Weights of a small transformer language model.
Size: 18 layers, width 192, 6 heads of 32, MLP 768 squared ReLU, vocabulary 8192, 15.7M parameters.
Architecture: a norm on each head, capped logits.
Training: a variant of Adam for these matrices, 388M tokens, 5921 steps.
Each number is 128 + 32 x the weight over its row's rms, rounded and kept within 0 to 255. Layers, rows and columns count from 0. The size above them is the row's rms in percent of the matrix's.

# layer 2 MLP up, 768x192, rms 0.143, rows 102-118, columns 96-191
size [124  97 104 106  97 109 100 105 107 115  98  91 102  94  97  37  91]
[[137 131 121  88 106 149 159  82 166 157 151 106 137 102  86 106 141 134  88 105 166 154 145 130 122 100 194 130  62 114  94  65 103 128  48 120 202 144 150  51 139 182 160 150 154 166 108 126 103 106 140 155  64 163 145 108 108 133 104 129 178 107  57  88  98 124 158 131 101 177 147 127  91 142 134 134  93 124  61  83 101 109 145 166 105 136 133 105 165 151 131 136 108  66 121 109]
 [104 117 156 157 139  79 124 117 117 146  82 173  94 142 145 125 103  96 164 151 170 113  93 121 114  62 102 121 146 117 126 132  71  47 173  73 128  95 113 169 128  96 137 135 182 142 172 149 195 138  77 168 145 175  59 138 155  83 172  45 144 117 136  76 131 149  81 133 103  94 174  96  90 134 126 114 140 164  97  88 128 103 101 102 152 115 180 115 120 101 127 144 125  48 181 153]
 [138 198  39 105 109 113  56 120 127  82  75 147 182 104 177  88 140  93  98 130  78 179 132 116 197 130 139 146 127  40 112 133 102 181  91 141 147 153 110  83 126  92 146 132 157 168 159 128 120 127  95 154 131 167 116 143 147 119 186  87  91 129 119 113 103  99  85 135 159 127 137 161  87 133 174 118  93 127 116 157 119 100 151 144 159 106 152 186 154 108 132 125 126 155  95 118]
 [149 109 133 150 177  87 109 174  68 133  56  96 181  89 142 120 119 154 168 171 127  95 115 142 116 129 184  62 107 188  74  62  99 161 159 116 109 129 157 114  65 117  89 126 175 130 151  92  72 148  56 149 131 136  91 119  96  95 153  84 135  82 126 132 138  78  87 130 145 176  90  77  91 110 130  94 123 168 153 159 101 117 146 122 113 178 168 156 144 164  95 144 129 128 147 184]
 [127 117 107 128 142 184 112  80 103 112 109 137 162 178 138 137 133 159 152 103  88 177  95 144 152  84 119  63 101  35 147 108 105 131 163  93 146  91 112 152 102 107 187 131 121 175 109 133  95  65 136 128 135 157 121  95 119  72 167 175  68 140 100 165 146 138 177 140  80  94 120 145 117 108 169 116 162 166  87 186  87 137 130 143 167 139 111 145 189 161 173  59 162 125 122 161]
 [141 145 152  61 108 121 133 115 164 176 113 110 125 150 163 195 115  96  94 206 109 133 101 113 149 158 161 142 111 111  73 123 171 137 159 159 123 181 111 124  97 109  82  70  76 170 152  74 163 124 140  94 177 103 127 171 161  97 134 161 131 169 178 145 161 120 130 113 140 139 141 120 120  60 102 103 167  95 131 171 124 117 144 112 200  98 100  71 144 147 140 158 127 122 119 143]
 [100  80 147 128 116 153 119 158 174  68  74 153 100 136  73 149 125  91  78 127 132 126  89  88 142 142 146 124  91 122  82 103 179 158 161 122 160 137 131  56 104 134  97 131 144  94 140  50 130 105 119  92  88  68 130 175 160 168 160 158 112 125 135 187 143 110 122 108 143 154 113  97 107 151 170 109  95 139 124 117 135 108 148 132 149 167 189 138  95 195 163 155 116 144 203 178]
 [123  69 130 179  87 111 141 153 122 157 198  18 151 133  80 120 166  98  87 146  68 163  99 146 126 164  79 157  66 145  87 175  88 146 127  94 138 120 234 181 107 128 115 140 110 164 127  97  93 121 127  85 160 150 137 115 195 112 113 140 131  89 165 145 137 113 116 123 145  72 152  93 118  67 141  89 117 116 114 123 140 205 115 177 112 117 122  82  95 131 134 156 162 113 146 137]
 [122  81 136 166 124 167  96 123 115  80 176 157 123 120 144 125 158 127 107 125 138 145  85  81  97 114  94 150 138 146 162 146 135 132  98 115  93 127  64  54 128  99 128 122  93 116 182 129 176  70 119  48 135 164  73 140 137  87 149 158 168 133 150  95 156 128 172 153 100 152 136  90 139 130 153  95  64 117  59 145 203 164 140 144 152 108 131 154  97 132 157 106 123 115 147 103]
 [162 189  92 109 172 182  62  96 133 117 117 156 143 176 127 117 136  99 118 153 131 174 131 190  91 129 177  90 122 123 208 120 134 126 164 142 201  72 128 117 139  39 194  98 171 119 141 125  79 100  72  64 184 101 131 166 167 128  82 159  85 122 170  81  89 162 145 124  85 101 143  79 110 115 115 138  94 139 125 166 100 130 106 124 188 180 143 168 104 135 146 124 128 152 144  97]
 [127 103 107 121 100  86 155  83 116 131 118 154 116  56 176 115 184 149 124 100 137 138 146 116 103 130 162  78  94 158 168  96 155 175 149 149 184 141  80 140 106 159 162  78 108 153  72 122 122  86 125 148  93 126 123 169  82 148 135 136 126  49 139  90  87 122 135 134  57 141 131 106  83 125 149 171  86 122 103 114 149  53 130 142 143 157 145 156 100 172 155 127 116 132 177 120]
 [166 118 119 125 103 136 146 147 177 112 162 109 158 143 155  95 107 115 149 203 119 113 111 165 122 143 102 110 136 142 145 132  47 108 149 156 113 106 105 146  82 163 122 144 120 106  87  93 135 119 158 106 146 131 115 160  93 146  98 107  94 113  64 157  33 209 158 168 175 151 128 101 142  92 165  79 106 109  84  81 162 144 181 140 106 134  58 107 169  83 169 103 151 159 133 130]
 [135  70 112 100 141 103 138 102 183 130 143 132 119 146 152  89 185 156  99  91 142  77  95 126 140 151 170 110 118 170  61 161 117 172 147 125 196 122 129 127  94 115 125 123 135  96  70  87  98 125 104 103  81 161 102  72 158  96 112 110 155 130 111 169 126 194  82 160  76 139 135 107 163 113 148 198 122 142 106 106 117 135 123 113 150 140 158  90 114 117 172 141 126  66 107 182]
 [128 105 144 112 107 146 104 152 128 159 133  42 130 158  58 150 153 130  79 155 121  95  84 100 132 111 110 120 115 117 175 149 111  85  79 163 143  92 159 115  83 127 155 105 148 144 188 104 156  76 107 143 164 192 104 123 144 107 157 117 145 137  95  98 140 105 113 107  84  64 212 166 162  88  96 159 142  95  87  76 114 194 139 134 207 102  75 143 122 122 118 140 108 140 113 120]
 [114 141  62 155 115 109  74 103 187 161 117 145 125 114  96 186 154 127 135 138  94 107 121  82  97  87 122  99  33 135 153 120 111  99  81 110 133 106 119 110 117  86 127 145  89 185 148 159  87 123  46 105 123 108 122  60 127 125 130 153 147 109 136 151 151 100 117 146 117  78 181 170 135 138 135 175 144 168 154 184 149 213 127 131 145 138  88 163 184 125 127 123 139 125 125 173]
 [131 139  85 142 149 122  65 115 110 107 165 167 131 146 139 136 167 164 158 121 111 150  79  86 140 112 181  73 103 122 166  88 120  49 106 128 140 143  90 108 124 144 139  70 155 163  82 101  79  31 105 117 137 131  98 138 174 121 148 146 141 116 143  94 149 139 155 153 152 134 123 133  73  92  86  80 152 118  79 124 136 127 168  77 160 169 107 102 196 164 143 123 187 103 162 150]
 [118  44 145 103 121 108 121  66 144 131 208 142 155  93  85 184 155 137 175 175 143  91  84 114 164 145 137 104 118 197  81 108  64  48 157  90 119 106 134 168 138 119 107  88 153 137 173 108 132 133  53  32 149  80 109 157 144  50 108 124  92  73 146 160 142 132 127  98 108 150 141 163 167 144 157 128  99 186 154 135 147 161 131 139 151  85 130 175 169 127  91 121  66 135 122 155]]
# layer 2 MLP down (transposed), 768x192, rms 0.135, rows 102-117, columns 96-191
size [118 104 103 107  98 106 104 106 106 111 100  91 100 100 103  33]
[[198 154 163  92 112 171 120 152 120  50 154 125 126 109  81  85  98  39 104 102  80 165 126  83 141  89 125 157  98 115 161 204 136 121 134 111 189 121 105 120 133 115 165 168 142 110  79 171 165  89  78  97 171 127 158 106 112 151 127 156 106 103 148 165 146 178 111 168 133 181 117 127 132 163 131 152 153  77 151 100 113 108 134 104 112 122 145 128 109 163  88 102 188 151 189 139]
 [ 90 146 141 114 115 146  99 134 117 174 128 142  92 166 112 125 183 135  84  72  94 100 109 149 204 127 148  89 140 163 206 188 100 136 195 111 130 152 137 150 104 129 139 166 190 131  75 133 168 142 127  86 120 153 107  90 108 118 134  94 160 177  19 117  93 111 156  62 104 139  85 170 100 130 155 137 129 126 184 103 128 116 109 120  92 146 126 131 150  84 105  81 205 139 188 178]
 [119 105 173 189 143 124 139 103  96 154 121 113 128  77  95 113 114 120 137 114 166 119 137 152 101 107 121 142 110 185  74 125 112 148 166 118 108 131 172 141 200 126 143 152 165 118  68 110 176 112 138 155 154 118 146  77 192 116 156 138 125 163  98  94 109  74 129 111 127  68 150 115 151 238 147 174 149  73 128 124 120 183 108 113 133  92 122 157 134  89 134  82 138 140  52 129]
 [120  75 157 157 158 135 170 120 139 177 136 115 125 143  90 190 190 118  85 120 112 120 134 180  66  94 108 164 147 102 203 184 140 152  67 158 146 180 173 120  93 140 124 146 133  86 201 133 140 103 181 105 155  93 113 124  99 143 105 161 174  75 142 151 134  88 121 115 132 149 134 172 140 141 148  74  99 106 107  68  92 111 157 146 133 106 120 158 142 118 181  84 151 119  77 119]
 [138 164 126  54 104 163 151 160 124 150 100 160 184 152 136 124 116 119 172 115 110  77  95  97  82 133  85 176 112 108  98 163 153  85 147 135 117 146 127 150 136 104 138 136 111 121  90  82  98 119 109  77 168 106 138 107 129 122 115 138 112 102 137 149  89 116 123  97 255 141  79 101 135 118 187 143 159  62 131 131 103 150  91  94 145 170 150 173 120 148 173  84 103 136 215 113]
 [156 140 142 116 144 120 142  23 120 124 107 118 171 175  94 143 161  94 134 106 116 108 100 126 116 220 145  64 110 153  83  82 130  95  77 144 128 116 116 139 107 132 134 163 130 112  86 165 148 141 163 123 119 129 108 150  58  78 142 135 133 108 166 139 164 161 148 125 142 132  91 113 162 115 140  34  86 144 122  56 138 181 110 149 158 104 108 108 154  70 125 131 110 190  94  98]
 [164 129 140  94 134 149 201  80 111 101 162 111  97 152 121 187 114  99  83 126 145  87 146 156 161 124 155 129 119 129  94 139 109  97 114  98 145 105  83  73 171 113 168 119  95 167 146  66  99 144 126 204 173 167  81 121 112  79 178  96 114  60 146  72 154 138 171  85  87 145  90  95 123  95 100  57 155 185 129 182 113 125  99 101 132 153 114 161 153 138 128 144 163 105 152 106]
 [160 169  99 137 167 170 129 149 119 112 169  74 135 149 127 106 120 122 121 126 165 117  84 149 156 143 111  84 109  63 141 147 131  89  84 142  98 108 100 105  98 160 121 195 159 146 166 136 123 172 139  97  64 160 216 149 118 198 127 119 168 141  80 143  39 145 116  97 145 111  33 217  94 142 118  72 145  99 162 116 146  85 165  84 104 113 150 122 100 106 142 165 141 160  91 147]
 [119 122  95 158 111  91 101 200 184 103 154  91 139 153 147 122  97 170 106 112 174 156 100  86 149 126 154 108 165  96 140  72 147  96  71 152  92 113 146  83 139 120 114 103 141 148 132 119 208 111 110 159 206 117 101 105 182 111 108  94 175 155 106 100 181 141 203 151 115 162 117 119  85  94 166 191 111 136 116 158 129 128 112 113 174 113  54 125  61  63  77 123  85 121  71  89]
 [ 96 101 143  93 157 149 137  88 108 123 100 130 148 163 115 161 121 110 133 151 101 161 198 143 150 120  49  82 116 130  62  51 140 169 135 168 140 114 133 144 112 116 149 136 116 102 132  91 113 155 120 157 132 173 117 120 130  87 107 155 139 169 100 141 158 141 162  42 107 170 121  89 145 181 139 107 156 102 184 208 150 117 133 139 138  74  98 104  99 101  96 203 168 157 112 166]
 [154 144 125 112  98 134 163  69 159  68 126 135 100 155 128 108 101 122 140  90 135 182 113  65 129 137 100 114  58 125 176  85 188 104 132  73 158  95 135 109 162 124 158 117 125  90  70 133 201 152 162  97 123 141  86 139 160  80  94 130 127 176 169 102 109  90 133 135 114 110 169 149  76 149 156 115 189 107 176 116 135 134 147 131 116 132 161 152 106  70 138 145  38 156 136 107]
 [145 150 143 148  98 145 116 122 148 111  81 138 117 160 103 118 165 119 131 220 133 118  76  89 129 147 156 153 125 114  93 158 172  80 110  98 179 131 128  84  91 146 141 124  67 109 126 126 149 133 173 159 118 168 173 108 133 171 172 141  78 103 137 108 129 143  84  95 155 188 122 116 146 123 135 150 138 156  98 126 141 148 132 147  89 191 113 150  76  91 104 144 102  92 160 129]
 [107  97 129  95 166  87 162 150 111 122 136 144 146 156 114 101 205 155 116 115 110 162 117  92 156 134 190 128 118 120  61 179 126 121 138  69 147 119 143  63 140 123 171 136 132  73 133 102 131 172 119 128 136  98 136 143  93 105 108 167 181 157 168 146 100 147 107 126  72 182  95 164  71 127 138 147 132 129 238 106  85 183 113 116 112 154 155 121  89 132 127 203 110 122 136 143]
 [115  91 137 134 157 121 122 124 112 142 118  93 143 182 170 145 171 130 138  98 163 151 111  70 109 111 111 101 152 106  95  83  79 158 152 145 120 124 160  88  66 131 134 161  80  67 144 167 148 147 195 152 128 170  99  99  93 106 118 110 175 168 144 161 170 190 191  97 146 169  73 140 241 163 110  96 149 104 153 101 151 196 106 109 165 122 140 153 147 111 127 121 140  99 112 140]
 [109  64 102 117 114 123 131 117 156 161 171  64 121 185 157 123 134 115  80 118 175 122 126 137 144  70 122 137 120  93 152 107 147 133 106 116 126 133 154  76  81 143 139 139 139 166 163 113 101 118 107 117 101 141 151  74 155 156 174 188 150 172 143 170 182  94 118 155 136 135 175 146  69 144 160  99 139 155 138  92 114 161 136 119 205 137  68 162 110 100 169 176 141 149 125 125]
 [131 121  88 122 139 101 172 146 173 161  73 102 132 114 123 138 141  88 133 116 165 198  78 121 138 183 157 154 111 154 102 140 126 113 247  93 120 126 204 125 146 108 109 141  89 165 112 120 101 133 201 132 155  86 176 163 125 148 105 121  74 136 159 115 110 172 183 100 129  86  98 169  98 118 129 160 116 126 183 186  66  95 132 155 104  70  94 149  90 113 149 147 125 136 182 142]]